Weights of a small GPT-style language model, trained from scratch on English Wikipedia: gated attention.
Each number is 128 + 24 x the weight over its row's rms, rounded and kept within 0 to 255. Layers, rows and columns count from 0. The size above them is the row's rms in percent of the matrix's.

# layer 2 attention key, 192x192, rms 0.077, rows 72-107, columns 0-95
size [113 119  86  83  73  74  65  79  80  74  73  75  88  77  72  81  68  68  81  72  83  83  67  80  85  71  74  83  64  78  76  73  77  71  74  66]
[[146 143 173 163 189 108 145 159 183  77  87 149 179 180  81 112 116 198 116 160 142 127 117  93 154 104 138 128 141 142 122 107 119 106 189 153 132 149 118 127 132 122 104 126 121 162 104 126 164 120  96 135 156 140 168 144 109 131 144 136 142 134 122 154 124 121 148 215 138 116 128 118 153 114  82 131 137 143 139 129 123 118 120 128  90 133 144 114 122 133 159  97 137 103 122 151]
 [114 145  92 113  80 154 124 108 101 135 114  91 142 124 105 125 173  94 125 112 128 128 139 134 117 154  98 107 130 102 141 115 111 177 129 104 124  94 146 116 150 119 122 148 123 174 120 135 123 143 144 108  67 136 107 113 169 101 134 117 110 147 117 105 138 118 119 164 130 140 137 158 123 181 159 112 125 104 155  96 115 149 143 137 141 153 154 137  94 124 132 146  72 177  97 123]
 [135 141 139 153 179 123 153 114 158 145 172 133  77  86 130 111 115 151 114 158 140 133 130 160 142 110 165 149 129 145 105 156 160  65  93 111 123 173 113 135 101  92 149 123 142 120 134 101  96 101 120 137 150  67  92 107 159 121 114 134 154  79 148 141 134  70 122 101 114 116 144 145 102 125 114 161 106 143 121 154 142 149  65 123 116 122 125 140 137 153 107 130 137  93 151 116]
 [125 118  95 110 125 130 103 112 125 135 131 112 139  87 107 171  82  97  88 166 132 108 158  98 111 170 112 133 163 137 123 129 128  87 104 160 132 128  99 118  85 105 146 131 159 127 105 126 123  64 138  97 139 120 122 145 132 127 121 105 134 107  84 100 126 120 133 109 137 100  84 152 121 122 149 167 138 123 115 127 125  91 114  87 114 151 118 136 126 149 127 124 103 134 161 108]
 [101 131 179 117 145 124 138  89 107 123  93  80 146  96 155 141 133 138  99 137 125 146 104 104 118 149 133 114 188 108 110 112 138 106 129 145  70 135 128 154 129 128 131 130 144 172 124 106 117 127 128 128 119 153 118 178 165 132  93 114 162 107 134 142 126 119  97 121 141 141  65 121 105 119 150 139 106 108 132 123 117 197 141 111 128 136 121  89 102 153 151 176 105 144  97 109]
 [118 112 105 151 127 127 102 118 117 101 105 106 143 156 116 114 110 149 127 134 111  82  61 114 142 157  89  98 117 150 172  84 149 125 167 111 134  94  95  91 127 133 138 147 130 152 113 127 122 115 125 122 127 160 187 121 124 140 156 143  83 185 129 112  93 118 133 129 164 165  79 129 162  91 132 162 106 139 102 119  95 113 152 111 132 106 113 113 131  59 137  88 133 127 127 151]
 [127 153 146 131 158 130 125 119 127 115  54 136 112 112 137 138 108 143 149 120 136 146 123 103 118  94 165 134 166 113 116 136 150 164 134 160  86 140 143 156 110 102 117 127 111 160 114 132 117 151  93 160 150 141 155 133 104 114  95 143 106 156 133 180 145 165 137 122 115 150 145 123  71 125 112 142  96 137 123 156 125 186 154 140 129 124 109 115 134 106 128 113 135 132 104 120]
 [126 152 141 134 103 101 108 129 149 102 112 114 148 150 132 149 189 115 147 144  89 147 160 114 133 138 105 127 117 140 106 122 110 118 159 158 129 112 118 142 140 133 147 158 111  68 136 124 151 103 101 157 109 125 106 122 154 161 132 135  92 114  57 127 144 144 152 133 125 142 184 165 158 120 160 160 149 151 141 102 151 104 129 106 144  97 163 127 151 141 155  79 118 117 103 145]
 [148 140 139 164 106 124 106 144 134  88 110 135 133 141 101 134 162 122 140 132 147  92 133 128 122 136 124 113 147 128  74  88 154 157 143 155 151 114 155 107 106 140 111 130 116 127 108 107 167 135 144 155  96 141 105 112 106 132 114 151  52 137 129 155 148 147 110 139 105  97 158 146 145  98 157 139 132 147 127 107  88  86 143 119 159 128 184 133 131 135 148 177  89 152 154 128]
 [152 137 157 153 104 105 140 110 135 155 125 108 124 109 106 148 118 151 131  90 155 157 141 116 113 121 100  94 156 135 118 127  85 143 119 151 125 152 105 170 117 142 143 156 113 128 131 128 148 131 115 154  91 148  93 113 111 137  76 105 109  98 106  87 127 154  63 129 145 112 167 145  83 102 125 141 141  91 115 125 121 131  62 126 156  95 123 148 139 156 165 191 126 109 130  72]
 [117 141 103 140  98 148 129 114 138 118 145 169 122 161 148 147 117 128 108 104 163 129 128 134 137 161 115 129 137 167  79  75 112 155 155 142 144 107 128 153 130 125 104 134  91 120  71 109 125 157 135 145 114 102 120 151 159 109 149 133 129 178 139 102  68 126 120 140 129 117 171 119 171 168 172 134 120 103 108 139 129 127 146  78 138 151 152 112 132 152 147 170  91 121 136 150]
 [128 101 102  96 131 108 154 130 157 131 147 133 132 143 124 153 184 158 106 135 178 150 130 152 121 122 106 111 134 177 100 108 115 141 166 111 142 159 108 101 123 147 114 145 141 110 114 148 133 148 103 126 110 145 115 117 142 116 151 144  90  84 114 108 124 121 125 138 119 100 124 142 132  88 130 138 161 142 128 126 171 134 132 148 117 110 167  94 131 144 126 122 109 116 169 127]
 [110 135  97  84 141 140 106 108 123 114 153 140 132 134 141 115  90 154 106 141  98 126 141 168 112 190 121 122 148 138 160 132 143 105 159  78  98  97 114 134 151 150  94 106 117 138 113 142 111 162 123  84 106 109 159 158 144 138 136  89 165 159 112 110 106 159 153 128 114 148  74  92 111 136 110 123 134 144  96 117 143 135 145 135 125 165 135 110 161 110 135 139 113 129 108 161]
 [101 134 143 114 127 139 144 142 135 103  69 128 141 151 143 145 147 123 126 109 123 117 124 121 106 150  85 107 139 106 112 119 145 108 142 171 138  75 134 118  96 118 145  85 114 115 125 106 148 114 122 116  95 142 142 173 107  97 127 183 120 146  90 137  81 153 168 131 128 137 113 127 129 143  93 131 134 141 107  92 144 117 184 103 139 103 155 123 154 122 179 121 135 157 131 160]
 [133 101 125 154 108 147  92 128 118 110 125 111 137 134 136 120 136 146 149 153 165 165 100 148 111 140 106  95 147 110 129  89 128  80 138 112  80 102 123  73 101 163 110 142 148 124 155 134 144 146 127 104  99 120 142 136 129 115 116 107 112 111  94 116 159 102 116 139 101 136  99 105 113 109 124 109 146 125 131  91 123 122 169 125 163 110 114 116 100 129 131 186  83 133 151 127]
 [ 75 133 109  93 110 134 175 139 105 135 140 133 124 122 123 113 110 111 112 107 110  86 129 144 101 118  85 156  95 139 150 129 133 167 123 121 135 138 172 113 137 135 112 146  92  89 122 124 115 124 136 111 129 123 112 129 111 119 111 145 105 133  89 177 129 119 197 146 136 161 151 102 117  93 156 118 104 176 155 137 113 114 132 164 147 120  87  92 123 124  92 150 103 170 143 154]
 [152  92 126 126 127 138  80 100 154 135 151 161 114 106 127 146 125 175 119 132 178 157 122 133 108 168 102 117 156 118 155 140 173 143 128 122  97 126 160 111 148 128 117 107 151 194 106 107 104 168 121 148 115 148 129  90 136  96 123 127 133 140 155 153 116 142  98 118 106 135  93 134 100 108  81  98 127 114 102  88 145 176 131 140 100  98 102 112 153 166 145 143 122 119 114 132]
 [137 132 119 115 120 159 167 151 121 148 129 178 150  97 113 160 110 125 136 129 146 129 116 114 135 134  81 127 117 137 138 119 142 176 114 196 126 146 187 112 106 155 168 110 120 129 118 123 135 143 125 128 112 151 114 114 142 113 160 141 133 107 131 106 120 134 121 130 147 157 125 113 113 107 129  93 120  75  90 162 187 120 135 156 118 103  54 151 161 131 121 142 123 115 157  95]
 [109  90 104 161 110 134  76 100 122 135 154 145 115 106 104 144 143 121 129 131 130 107 122  98 126 147 103 128 144 105 125 145 133  67 125 109 138  95 106 126 102 125 158 117 131 116 126  85 148  95 124 100 106 121 118 128 175 119 113 128 137 111 107 111 109 126 129 117 177 142 104 163 109 113 135 131 109 154 103  75 141 107 123  87 164  87 146 127 145 162 152 140 113 126 121 133]
 [ 99 166  77 144 108 173 151  99 116 114 188 133 103 115 141 120 161 150  87 103 111 107  99 154 142 182  95 133  99 169 179  83 141 161 167 115 132 111 150  89 153 102 107 113 132 149 105 136 108 168 145 132 118 120 103 124 154  97 127 129 141 122 136 123  94 142 153 141 154 144 123 139  95  97 105 130  89 125 121 130 155 138 105 111 136 134 114 112 177 114 109 162  89 111  95 159]
 [124 137  89 123 121 100  91 139 133 155 192  96 126 138 137 136 108 123 107 169  99 150 157 105 147 190  90 127 148 166 152 120 144  91 109 144 101 132 106 137 133 118 155 151 142 113 148 132  87 123 114 100 123 122 144 131 135 147  97  85 151 120 110 115  94  97 169 127 111 141 107 131 113 136 112 155 145 134 168 110 100 110  72 110 127 151  99 118 119 105  88 121  97 150 109 124]
 [108 108 147 136 148 156 121 112 152 137 150 156  97 131 157 119 148 147 106 114 172 154 143 172  91 103 103 167 126  88 111 151 138  78  93  66 147 125 141  96 176 133 107  93 145 129 135 118 102 144 116 128 125 107 103  76 155 116 157 134 158 105 149 144 136 119 125 116  96 133 109 124 133 136 107 103 130 114 106  96 170 156 174 143 126 131 157 117 108 168 142 154 129  98 124 144]
 [143 133 102 142 124 128 142 149 140 145 143 105 128 103 100 102 136 133 147 121 127 126  74  97 149 128 113  97 108 149 118 143 118 143 106 142 156 170  94 120 132 173 130 146  93 130 113 112  91 136 126 139 103 144  97  78 108 124 174 170  99 119 161 147 107  47 112 129 112  68 111 152 166 111 147 136 150  99 117 144 113 175 110 147 125 114 143 142 107 130 146 147 109 124 137 140]
 [108  94 149 122 143 107 146 121 111 148 140  86 144 126 143 149 106 107  85 127  69 116 165  89 137 114 120  96 115 111 121 162 166 109  63 131 109 120 136 129 149 129 156 112 159 135 121 153 123 107 167 105 135 129 119 158 126 156 108  99 143  89 133 151 141 114 153 119 127 102 126 129 108 137 122 111 136 126 185 121  82 146  86 143 132 123  97  98  89 130 125 140 121 187 129 156]
 [176 110  98 150  96 136 105 124 128 118 131 131 117 162 106  96 120 110 206 146 184 155 107 118  92 110 161 148 110 119 162 146  87 159 142 119 139 118 127  93 128 157 112 135 113 118 155 126 136 173 121 114 153 142 150  96 115 135  94 128 113 148 118 142 136 159 140 144 105 142 103 147 140 163 108 103 151 110 162 132  98  81 170 131 102 138 146 155  99 132 111 118 142 148 156 132]
 [120 186 119  93 134 181 169 146 148 124 118 120 101  76 134 152 124 132 150 123 166 134 100 158 105 179 107 114 129 140 151 122 121 110 121 178 125 136 131 124  99 160 141 128 110 100 130 101 170  96 111 132  93 101 112 142 120  99 130 113 157 109 120 113 129 111 105 123 135 127 100 107 117 116 117 127 136 108  82 146 147  95 145 111 107 129 147 215 180 163 149 150 120  99 173 118]
 [128 155 168 103 129 147 162 122 130 128 115 156 149 118 137 149 143 133 131 130 108 178 184 149 120 136 169 154 152 147 158 148 130 104 162 165 102 121 165 154 134 110 129 111 185 122 148 147 144 114 123 113 145 106  96 170 119 155  76  94 169 111  75 123 174 176 164 119 108 151 136 119 108 117 120 137 137 123 136 143 124 119 126 151 126  99 106 118 148 134  97  93 125 106 122 119]
 [136 103 118 125 111 135  90 118 136 133 116 130 145 129 109 125 143 145 123 203 136 127 120  98 100 149  94 141 127 112 157 127 130  93 139 115 129 114 131  97 113 100 142 164 147 129 140 115 106 141  94 107 128 158 140  89 150 126 129 141 107 117 116 155 130 161 170 130 140 176 110 168 111 115 115 117 153 124 161  91 186 106 121 137 146 128 102  95 109 117 120 112 116 137 136 131]
 [152 115  94 159 151 116 115 156 133 141 134 114  83 128 124  79 161 143 101 155 156 144 137 164 142 168 148  54 153 133 135 120 148  80 170  77 108 146  76 148 125 146 103 139 123 123 151 113 114 167 131 105 129 115 166 144 114 125 125 156 126 133 131 122 146 112 164 131  70 117 103 157 111 127 109 161 140 176 136 142  87 127 124 114 140 122 185 163 137 126 141 127  91 142 145 142]
 [101 165 163  86 126 135 203 148 107 121 113 157 120  79 148 107 120 163 126 120 127 120  99 142 147 155 131 145 125 163 116 115  80 166 141 141 120 156 155 174 118 127 126 129 102 107 111 106 143 141 105 131 133 127 111 127 146 110 148 110 169 128 114 103 116 129 128 139 170 181 140  79 107 147 167 131  94  99  87 161 133 135  95 118 131 145  96 112 135 150 118 163 110  93 145 100]
 [130 149 163 130 102 104 122 181 112  88  95 141 129 115 104 169 153 149 163 162 183 122 143 126 107 177 185 123 172 161 110 127 159 132 142 151  97 138 140 158 105 108 133 128 119 139 136 108 169 132 119 131 115 122 123 108 121 110 105 117  96 156  96 163 127 174 124 132 132 145 178 126 142 141 133 131 126 149 175 108 114  98 134 133 124 126 118 129 104 138 122 180 110 163 149 106]
 [127 135 130 120 122  84 141 132 149  99  88 110 151 163 153  81 183 115 173 114 119 139 124 100 125 107 115 164 158 150 165  89  93 139 185 132 110 141 149 111  93  95 138 156 157 133 161 160 162 147 111 161 115 130 150 146 103 120 117 126 119 125 106  88 125 115 139 146 154 106 154 150 102 111 100 131 186 107 117 126 152 134 153 133 147 104 138 131 133  78 171 121 144 115 139 129]
 [120 133 162 124 119  85 158 102 154 118 128 110 147 152 135 147 142 111 122  97 117 128 144 144 153 142 117 148 165 167  87 114 128 127 127 116 106 121 139 181 171  89 122 132 153 151  89 149 131 140 114 184 129 126 117  95 133 112 136  99 134 162 129 121 120 134  91 134 108 116 197 138 115 162 139 140 136 150 144 142 134 147 133 123 168 128 154  79 105 144 169 135 113 118  77 124]
 [100 147  94 104 111 113 182  88 153 136 108 118 121 108  97 120 112 128  95 126 102 116 133 104 140 183  67 169 114 194 170 149 114 145 155 184 146 119 164 134 134 127 149 143 114  97 102  94 111 122  91 118 116 111 147 135 116 103 119 159 105 153 128 140 106 152 181 129 142 151 149 130 122 124 142 171 121 155 139 124 131 134  80 121 117 118 115 121  96 110 128  96 103 136 135 129]
 [ 97 130  99 123 126  98 166 139 133 110  75 143 165 155 135 116 144 143 171  89 127 129 135 107 142 130 117 107 112 156 149 138 134 187 167 138 106 123 119 136 193 162 130 147  89 127 114 131 133 163 116 142 126 108 160 164 129 145 130 130 111 147  96 109 150 128 141 139 116 132 203 148 144 148 113 167 119 171 107 139 154 134 149 139 152 102 152 138 167  94 143 110  88 186 133 174]
 [138 111 154 135 147 162 100 121 114 151 149 191 162 149 127 125 144 108 138 142  72 123 128  94 119 112 116 174  79  86 108 145 148 115 104 120 134 137 144 122 158 101 167 125 155 112  98 108  86 108 147 146 141 147 125 103 122 103 132 164 150  80 153 138 112  94 166 123 150 130 109 164 106 149 101  97 106 105 133 165 147  96 151 155 114 133 114 127 117  89 120  96 170 136 136 112]]
# layer 2 attention query, 192x192, rms 0.0785, rows 73-108, columns 0-95
size [142  89  94  86  83  78  85  83  79  87  82  92  85  71  84  80  65  92  78  82  81  71  81  86  75  82  86  68  84  83  77  86  76  81  68  86]
[[ 89 161 130 138 153 129 142 169 151  67  84 128 196 211  78  98 122 154 108 144 103 171 170 117 110 115 108 112 155 149 132  77 145 144 120 145 147  97 121 133 139 107  68 141 110 178 130 136 147 173 138 153 100 149 142 116 130 162 165 149 130 163  96 127 133 146 126 197 169 133 125 134 161 155 114  98 113 165 128 112 145 151 144 150  82 116 140 127 134 133 159 106 112 137 103 141]
 [142 114 134 121 134  93 118 137 127 152 163 137 109  94 136 139 138 164 125  78 179 121 111 153 153 150 195 112 101 134 117 138 120 101 153  85 110 164 136 106 152 118 162 164 133 116 103 127 115 121 140  87 164 148 146 140 113 131 134  83 158 114 155 108 144 139 148 111 104 135 113 113  88 103  96 181 171 133 125 159 112 118  92 131 164 129 150 106 115 169 102 137 131 109 136 102]
 [195 119  99 113 123 110 118 119 157 146 184 112 130 132 144 133 149 127 143 157 120 141 110 153 135 146 159 100 127 125 136 115 115  97  78  97 129 116 112 142 176 133 136 136 181 112 111 122 140 147 149  83 102 120 154 115 156 138 173 137  96 101 104 128  98 137 132 108 127  95  94 146 123  89 104 119 142 140 115 128 142  95 170 159 160 122 125  87  99 134 132 104  91 122 146 147]
 [122 145 157 110 116 147 186  83 163 135 153  63 114 120 118 138 109 124 147 154 119 176 122 157 137 134 136 112 154 187 113 126 118  87 112 158 109 142 143 144 125 116 108 128 131 152 122 105 128 137 125 157 119 113 115 124 154  94 100  84 141  86 121 130 121 135  93 130 194 152  49 123  79 171 125 141 107 109 155 131 116 120 134  99 140 140 167 114 125 149 158 128 107 136 131  97]
 [ 96 104 140 144 129 127 155 153 121 110 130 115 104 113 169 105  98 119 103 114  66 127 179 107 117  98 100 158 138 110 151  99 137 114 166 134 146 134 147 142 124 129 102  90 152 154 120 155 123 168 103 162 106 143 122 113 169 128  80 131 135 140 115 164  57 137 104 133 127 142 130 117 136 125 117 124 134 136 137 143 138 181 166 133 127 111 130 138 116 136 127 103 119 118 124  76]
 [ 84 142 151 137 133 131 116 117 130 134 146 154 139 139 103 116  75  98 137 155 148 150 158 106 149  91 152 166 146 160 108 127 134 147 140 144  92 118 146 119  87 113 134 135  87 128 122 130 119 111 125 189 178 109 128 139 148  96 105 139 116 151 139 139 114 117  92 127 139 198 126 104  67 137 119 152 125 112 121 132 137 105  73 105 139 123 139 119 155 129 148 140 150 123 134  78]
 [156  95 136  64 131  98 120 122 105 133 135 160 130 143 132 159 177 123 145 113 116 146 129 116 118 174 122 162 105 121 106 132 147 133  71 142 157 115 105 137 130 150  90 153 165 123 143 113 116 123 138 133 120 128 112 144 146 147 148 104  98 133 108 136  94 158 165 137 108 138 134 109 159 130 141 175 116 146 125 124 136 126 163 121 127 171 169 119  99 134 128 122 103 114 145 135]
 [156 104 130 125 120 121  89 170 131 129 122 115 159 133 132 148 135 132 145 138 134 136 139 106 104 136  80 105 125 142 123 147 123 177  99 151 108  97 121 108  63 112 126 166 125 159  94 106 132 113 158 134 115 135 138 124  94 151 120 167  94 120 113 153 119  99 134 130 156 137 167 152 186  95 145 129 132 131 115 119 132  77 166 138 109 156 163 116 128 141 156 157 124 134 153 190]
 [173 104 154 129 122  85 113 143 138 146 141 163 174 161 109 134 123 111 156 100 171 137 164 137 144 151 112  79  88 192 104 112 101 141  84 140 102 156 123 142 119  96 125 158 111 136 112 116 123 117 149 145  97 122  92 121 138 120 118  70  92  85  89 109 121 116 119 121 135 143 123 121 126 111 133 130 155 119  97 137 109 115 119 122 123 154 179 113 136 150 162 126 103 145 107 145]
 [149 135  91 147 135 108 102 120 136 138  99  93 134 140 101 152 140 150 139 152 158 132  93  78 135 168 104 139 148  95 130 161 118 151  94 159 146 114 127 149 118 124 137 120 120 147 124  98 108 129 108 147 114 164 117 135 118 174 145 124 119 136 143 122 112 149 127 130 132 102 159 194 204 120 176  83  77 122 128 113 126 138 150 148  95 124 113 126 138 153 149 143 129 142 117 145]
 [159  87 128  99 147  87  89 119 124  65 117 119 149 150  83 156 163 144 140 132 136 106  86 116  90 174 133 127 120 139  98 131 124 133 134 100 139 148 122 117 121 172 139 120 190 158 120  70 109 131 129 134 125 115 107 107 195 110 127 119  80  97 126 135 135 144 143 123 126  94 137 139 154  97 148 124 115 126  95 122 125 108 210 136 119 136 121 108 125 140 114 116 117 116 170 190]
 [ 97 157 133 147 137 164 143 104 143 112 100 113 134 141 113  98 129 125  94 124 135 127  91 117 129  90 130 200 174 104 137 121 104  81 119 115 117 128 133 121 132 149 102 128 107 102 158 138 121 115 124 126 118 106 124 117 137 153 144 125 154 124 120 137 137 156 151 128 102  91 100 119 122 122 128 130  92  91 165  99 162 157 118 181 109 132  65 125 105 121 138 137 130 132 126  92]
 [170 120 141 121 128 154 120  96 144  94 118 104 121 137 122 142 120 101 140 174  93 119 110  85 101 121  94 137 136 105  89 121 149 122 121 160 117  92 145 122  86 149 104  72 167 121 148 130 131 162 133 160 120 118 137 134 126 140  88 141 144 156 143 151 131 134 118 136 132 131 125 178 161 145 114 124 103 131 132 131 129 106 182 130 123 112 122 130 144 153 141 140 135 136 139 149]
 [155 113 159 125 139 146 173 133 128 102 132  81 130 126 109 116 151 128 129 128 110 157 111 141 103 150 125 103 114 191 108 106 150 141  97  99 112 113 125 114 102 142  99 129 121 133 118 137 118 146 140 162 100 128 147  98 111 100 124 102  99  65 117 142 123 134 108 129 114 149 108 120 109 136 152 137 106 114 164 116 142 111 165 132 148 141 145 100 115 160 126 153  93 103 131 143]
 [ 94 126 135 149 150 161 127 122 125 133 114 166 132 124 131 122 143 126  92 112  75 135 178 134 123 125  94 147 135 114 166 107 147 159 167 149 144 163 106 110  91 146 103 147 126  72 137 143 117 108  99 115 129 140 109 121 176 154 168 119  95 138 118 150 110 114 123 138 120 132 166 144 130  96 158 135 138 181 124 126 121 108 146 140 109 132 104 104 152  88 112 109 130 125 153 151]
 [123 128 171 164 110 147 102 142 146 123 102 123 152 126 117 125 101 146 121 122 153 127 121  86 132 123 116 158 164 149 120 148 125 116 135 135  93 136 183 126 131 128 158 140  75 162 124 138 107 141 137 148 134 121 106 148 136  66  78 156 173  94 132 133 136 193 113 125 116 171 119 109 112 117 115 107 128  91 134 114 118 116 110 111 101  92 138 122 129 168 130 141 140 146 156  95]
 [135 111 134 112 101  77 147 143  99 151 124 141 161 114 142 108  98 144 116 140 131 132 125 115 124 136 119 108 118 122 155  91 175 190  95 157 101 145 157 150 147 145 203 101 154 140  87 133 134 160 149 129 138 133 114 121 159 119 138 126 148 117  95 112 127 167  95 140 123 193 134 106 129 123 150  80 119 102  81 142  91 101 156 127 130 121 130 152 159 146 133 124 138 124 181 116]
 [179  88 128 101 114 106 117 116 157 149 170 106 137 124 166 149 154 121 142 106 127 135 125 154 133 152 131  80 124 161 102 109 123 116  98 134 128 104 140 127 152 141 129 150 158 102 103 129 127 179 124 102  87 148 130 150 131 184 176 109 120 122 116 102 115 154 163 123 126 109 126 123 133 111 107 113  97 144 156 101 152 128 157 120 141 146 152  98 116 158 113 132  99 134 120 153]
 [105 139 107 143 102 168 151 141 142 118 128 122 150 108 152 106 129 109  86 133 116 131 166 116 141 123  66 163 140 150 178 114 107 139 121 134 147 160 153 122 114 154 111 150 141 147 134 122 132 152 108 138 100 145  84 141 145 141 144 131 184 147 130 115 162 156 127 143  79 128 148 120 150  78 111 112  95 116 142 122 151 129 121 129 100 141 123 147 126 167 134 111 120 151 101 128]
 [112 152 142 142 143 138 141 149 130 126 151 135 102 142 158 110 154 121  82  98 106 107 141 114 140 117 132 127 154 116 111 119 127 113 118 126 164 166 137 157 158 115 107 142  92  92 148 169  90 132 109 120 123 136 148 120 131  93 114  87 139 103 103 125  88 146 129 119 109  86  99 117 114  85 112 176 136 135 129 165 138 132 120 137 120 109 127  98 106 130  98 113  97 108 100  94]
 [128 144 160 133 138 157 146 133 149 127  93  94 104 123  90 139 146 159 150 131 135 114  90 126  76 150 130 115 122 149  96 149 109  69 127 118 109 119 144  81 144 165 114 139 130 109 111 129  97 163 111  91 128 114  95 102 132  77  95 125 183 118 170  95 155 158 136 120 118 128 140 173 124 147 146 115 111 117 157 103 139 154 135 105 129 162 136 127 126 155 120 185 124 128 145 165]
 [101  99 151 118 145 105  97 179 149 144 137 158 136 108 113 109 158 148 135 124 113 152 132 106 120 145 136  83  87 115 121  98 130 130 138 124 122 170 136 118 105 128 142 132 128 162 134  98 104 151 114 145 104 131  72 131 156  88  94 138 131  93 114 152  85 125 139 130 120  84 131 164 126 122 152 146 167 135 104 180 106 171 163 129 124 141 177 155 144 140 120 125 115 142 150 137]
 [132  90 135 137 118 167 174 117 139 141 124  98 146 131 136 153 154 114 108 137  83 101 154 177 174 149 148  90 101 138 122 108 116  90 134 132 138 125 112 127 109 107 113 130 127 127 122 141 137  99 114  82 118 131 139 161 150 106 126 118 110 106 125 148 127  95 132 122 145  98  89 130  87  95 105 150 131 146 145 138  90 112 135  89 119  98 148 103 116  69  92  83 111 123 115 128]
 [119 174 111 158 128 117  78 149 104  94 127 176 110 151 157 110 144 133 165 141 140 127 143 128  90  95 100 134 127 151 123 149 119 189 170 117 155 109 132 125 135 112 130 139  84  99 142 153 112 141 137 129 138 164 156 106 125  84 124 181 115 148 131 124 128 112 108 136 124 134 182 101 124 154 136 114 163 117 129 136 153 105 123 123 150 109 127 146 140 100 121 143 132 145 150 154]
 [219 155 117 102 118  88 132 113 111 132 154 154 124 110 159  98 136 157 144 119 166 131 100 117 104 136 128 102  97 146 134 103 153 140  69 102  99 124 146 122 151 135 132 104 185 122 139 109 155 138 187 117 125 110 132 109 125 172 128 102 159  91 115 150 156 172 100 133 123 151  95 138 126 175 122 119 137 113  87 159 122 104 195 158 138 146 133 136 109 183 169 137 105 141 112 136]
 [140 144 133 112 115 136 165 104  93 122 157 128 134 121 129 145 125 108 150 147 133 137 111 171 141 133 163 175 125 172 128 140 126 133 107 105 149 133 112 147 147 136 117 136 165 109 147 126 152  98 157 125 149 124 103 148 150  97 146  95 149 124 148 119 148 149 126 131 108 156  99  42  89 129 114 161 137 114 131 127 105  77 111 121 147 131 119 108 140 114 128  96 130 118 179 117]
 [138  96 132 146 130 121 106 148 123 107 121 118  97 137 161 129 150 163 112 130  64 124 167 134 118 167 118 156 146 125 122 116 120 132 139 150 162 105 162 127 193 135 119 132 134 130 115 190  79 148 142 130 115 148 145 104 175  94 101 116 128 139 135 134 111 141 140 134 123 165 149 111 117 113 130 133 149 161 143 132 140 126 120 137 173  95 133  80 115 140 120 141 123 112 161 105]
 [120 126  99 133 134 165 118 143 145  77 138 163 115 120 127  81 143 151 113 121 165 153 165 105 102 149 163  89 133 134 105 155 143 103 136  70 118 121 128 136 109 112 103 115  87 125 198 117 103 123 160 164 134 110 126 127  94 106 126 142 161 127 142 142 188 141 134 125 122  78  76 133 134 107 141 170 145 143 140 152 107 141 141 138 125  94 118 149 142 151 124 128 101 125 101 145]
 [128 146 124 115 136  89 158 129  89 154 142 137 135 124 133 128 115 133  99 121 153 129 157 175 149 139 120 124 112 120 173 111 119 154 102 160 128 145 141 128 147 115 115 127 171 131 125 105 125 127 147 148 169 159 120 103 159 202 162  77 135 118 117 126 126 134  98 143 146 173 112  95 128 170 134  96 134 113 105 147  88 143 107 150 122 172 117 112 160 149 168 124 146 129 132 104]
 [144 118 122 134 113 110  94 159  87 156 129 105 119 129 131 161 140 158 123 105 141 139 173 160 114 134 131 116 136 197 112 127 167 157 137 139 128  95 143 131 130  87 121 125  98 130 110 147 139 114 183 159 174 140 174 107  63 150 122 132  92 137 151 167 101 138 137 136 154 191 160  86 150 138 139 141 115 128 139 138 103  69 124 132 147 109 143 101 103 135 161 158 148 119 142 114]
 [134 117 108 101 123 100 163 120  94 104 115 137 115 137 141 126 143 139 127 131 143  97 132 137 147  98  96 157 133 148 127 125 138 198 136 126 131 124 127 149 119 144  76 108 182 178 139 131 186 122 121 154 128 137 138 115 115 184 104 128 113 136 117  99 150 132 129 138  94 112 153 101 154 146  89 121 160 109 130 127 167 122 134 143 141 133 140 135 118 100 144 108 130 129 143 154]
 [117 139 154 119 134 145 142 134 133 139  72 119 130 138  97 172 109 131 123 123 155  95 101 114 151 145  96 185 156 126 114 178  97 112 110 152 125 152 131 129 147 103 120 152  84 193 110 103 140  88 106 140 146 126 101 137 117 136  91 126 146 135 115 132 136 137 132 128 110 124 158 131 155 120 141 129 121 123 132 136 119 158 101 141  75 159 163 129 132 115 167 125 135 126 111 112]
 [ 97 108 128 105 132  55 103 110 127 149 123 169 102 130 160 114 157 133 103 112 118 117 137 113 134 152  74 186 134 113 144 126 113 130 136 156 169 153 148 152 177 125 103 130 154  92 149 142  95 122 105  77 122 128 130 118 177 154 128 104  95 141 142 127  80 178 121 137 126 132 133 111 120 114 114 138 173 166 104 159 104 139 108 142 166 100 125 117 135 118 132  92 148 141 157  95]
 [147 103 109 119 136 105 155 128 107 140  89 170 132 125 110 147 160 142 119 100 177 123 145 126 142 158 123 158 109 145 112 122 170 140 122 103 152 113  90 127 102 146  92 111 134 120 146 106 140 128 118 106 140 142 108 164 148 165 139 145  72 144 123 135 120 145 154 139  98 129 151 122 126 143 127 178 112 130 114 119 159 118 173 127 145 147 146 128 110 101  92  87 100 109 128 114]
 [135 119 144  90 133 144 140 132 124 132 180 144 131 128 144 132  92 103 122 145  75 115 132 126 151 131 101 136 114 112 114 127 146 131 139 159 124 130 137 103 138 133 155 123 199 121 103 140 115 142 136  81 148 165  94 142 133 103 116 154 164 157 129 106 133  63 121 122 126  84 132 154  86 129  98 134 159 126 127 145 154  96 118  96 104 114 162 138 175 119 115 121 121 127 176 145]
 [172 110 117 120 111 139 149 108 150 126 137  95 151 143 145 107 132 113 135 143 116 146 114 155 112 117 132  95 143 105 148 105 135 107  86 124 107  83  69 111 120 169 116 114 154 120 122 115 175 138 145 112  97  82 165  99 121 196 179 147  95 125  85 123 149 146 134 126 130  93 113 142 152 113 120  71  95 117 132  96 153 141 162 164 119 148  94 130  96 103 127 129 114 145 116 159]]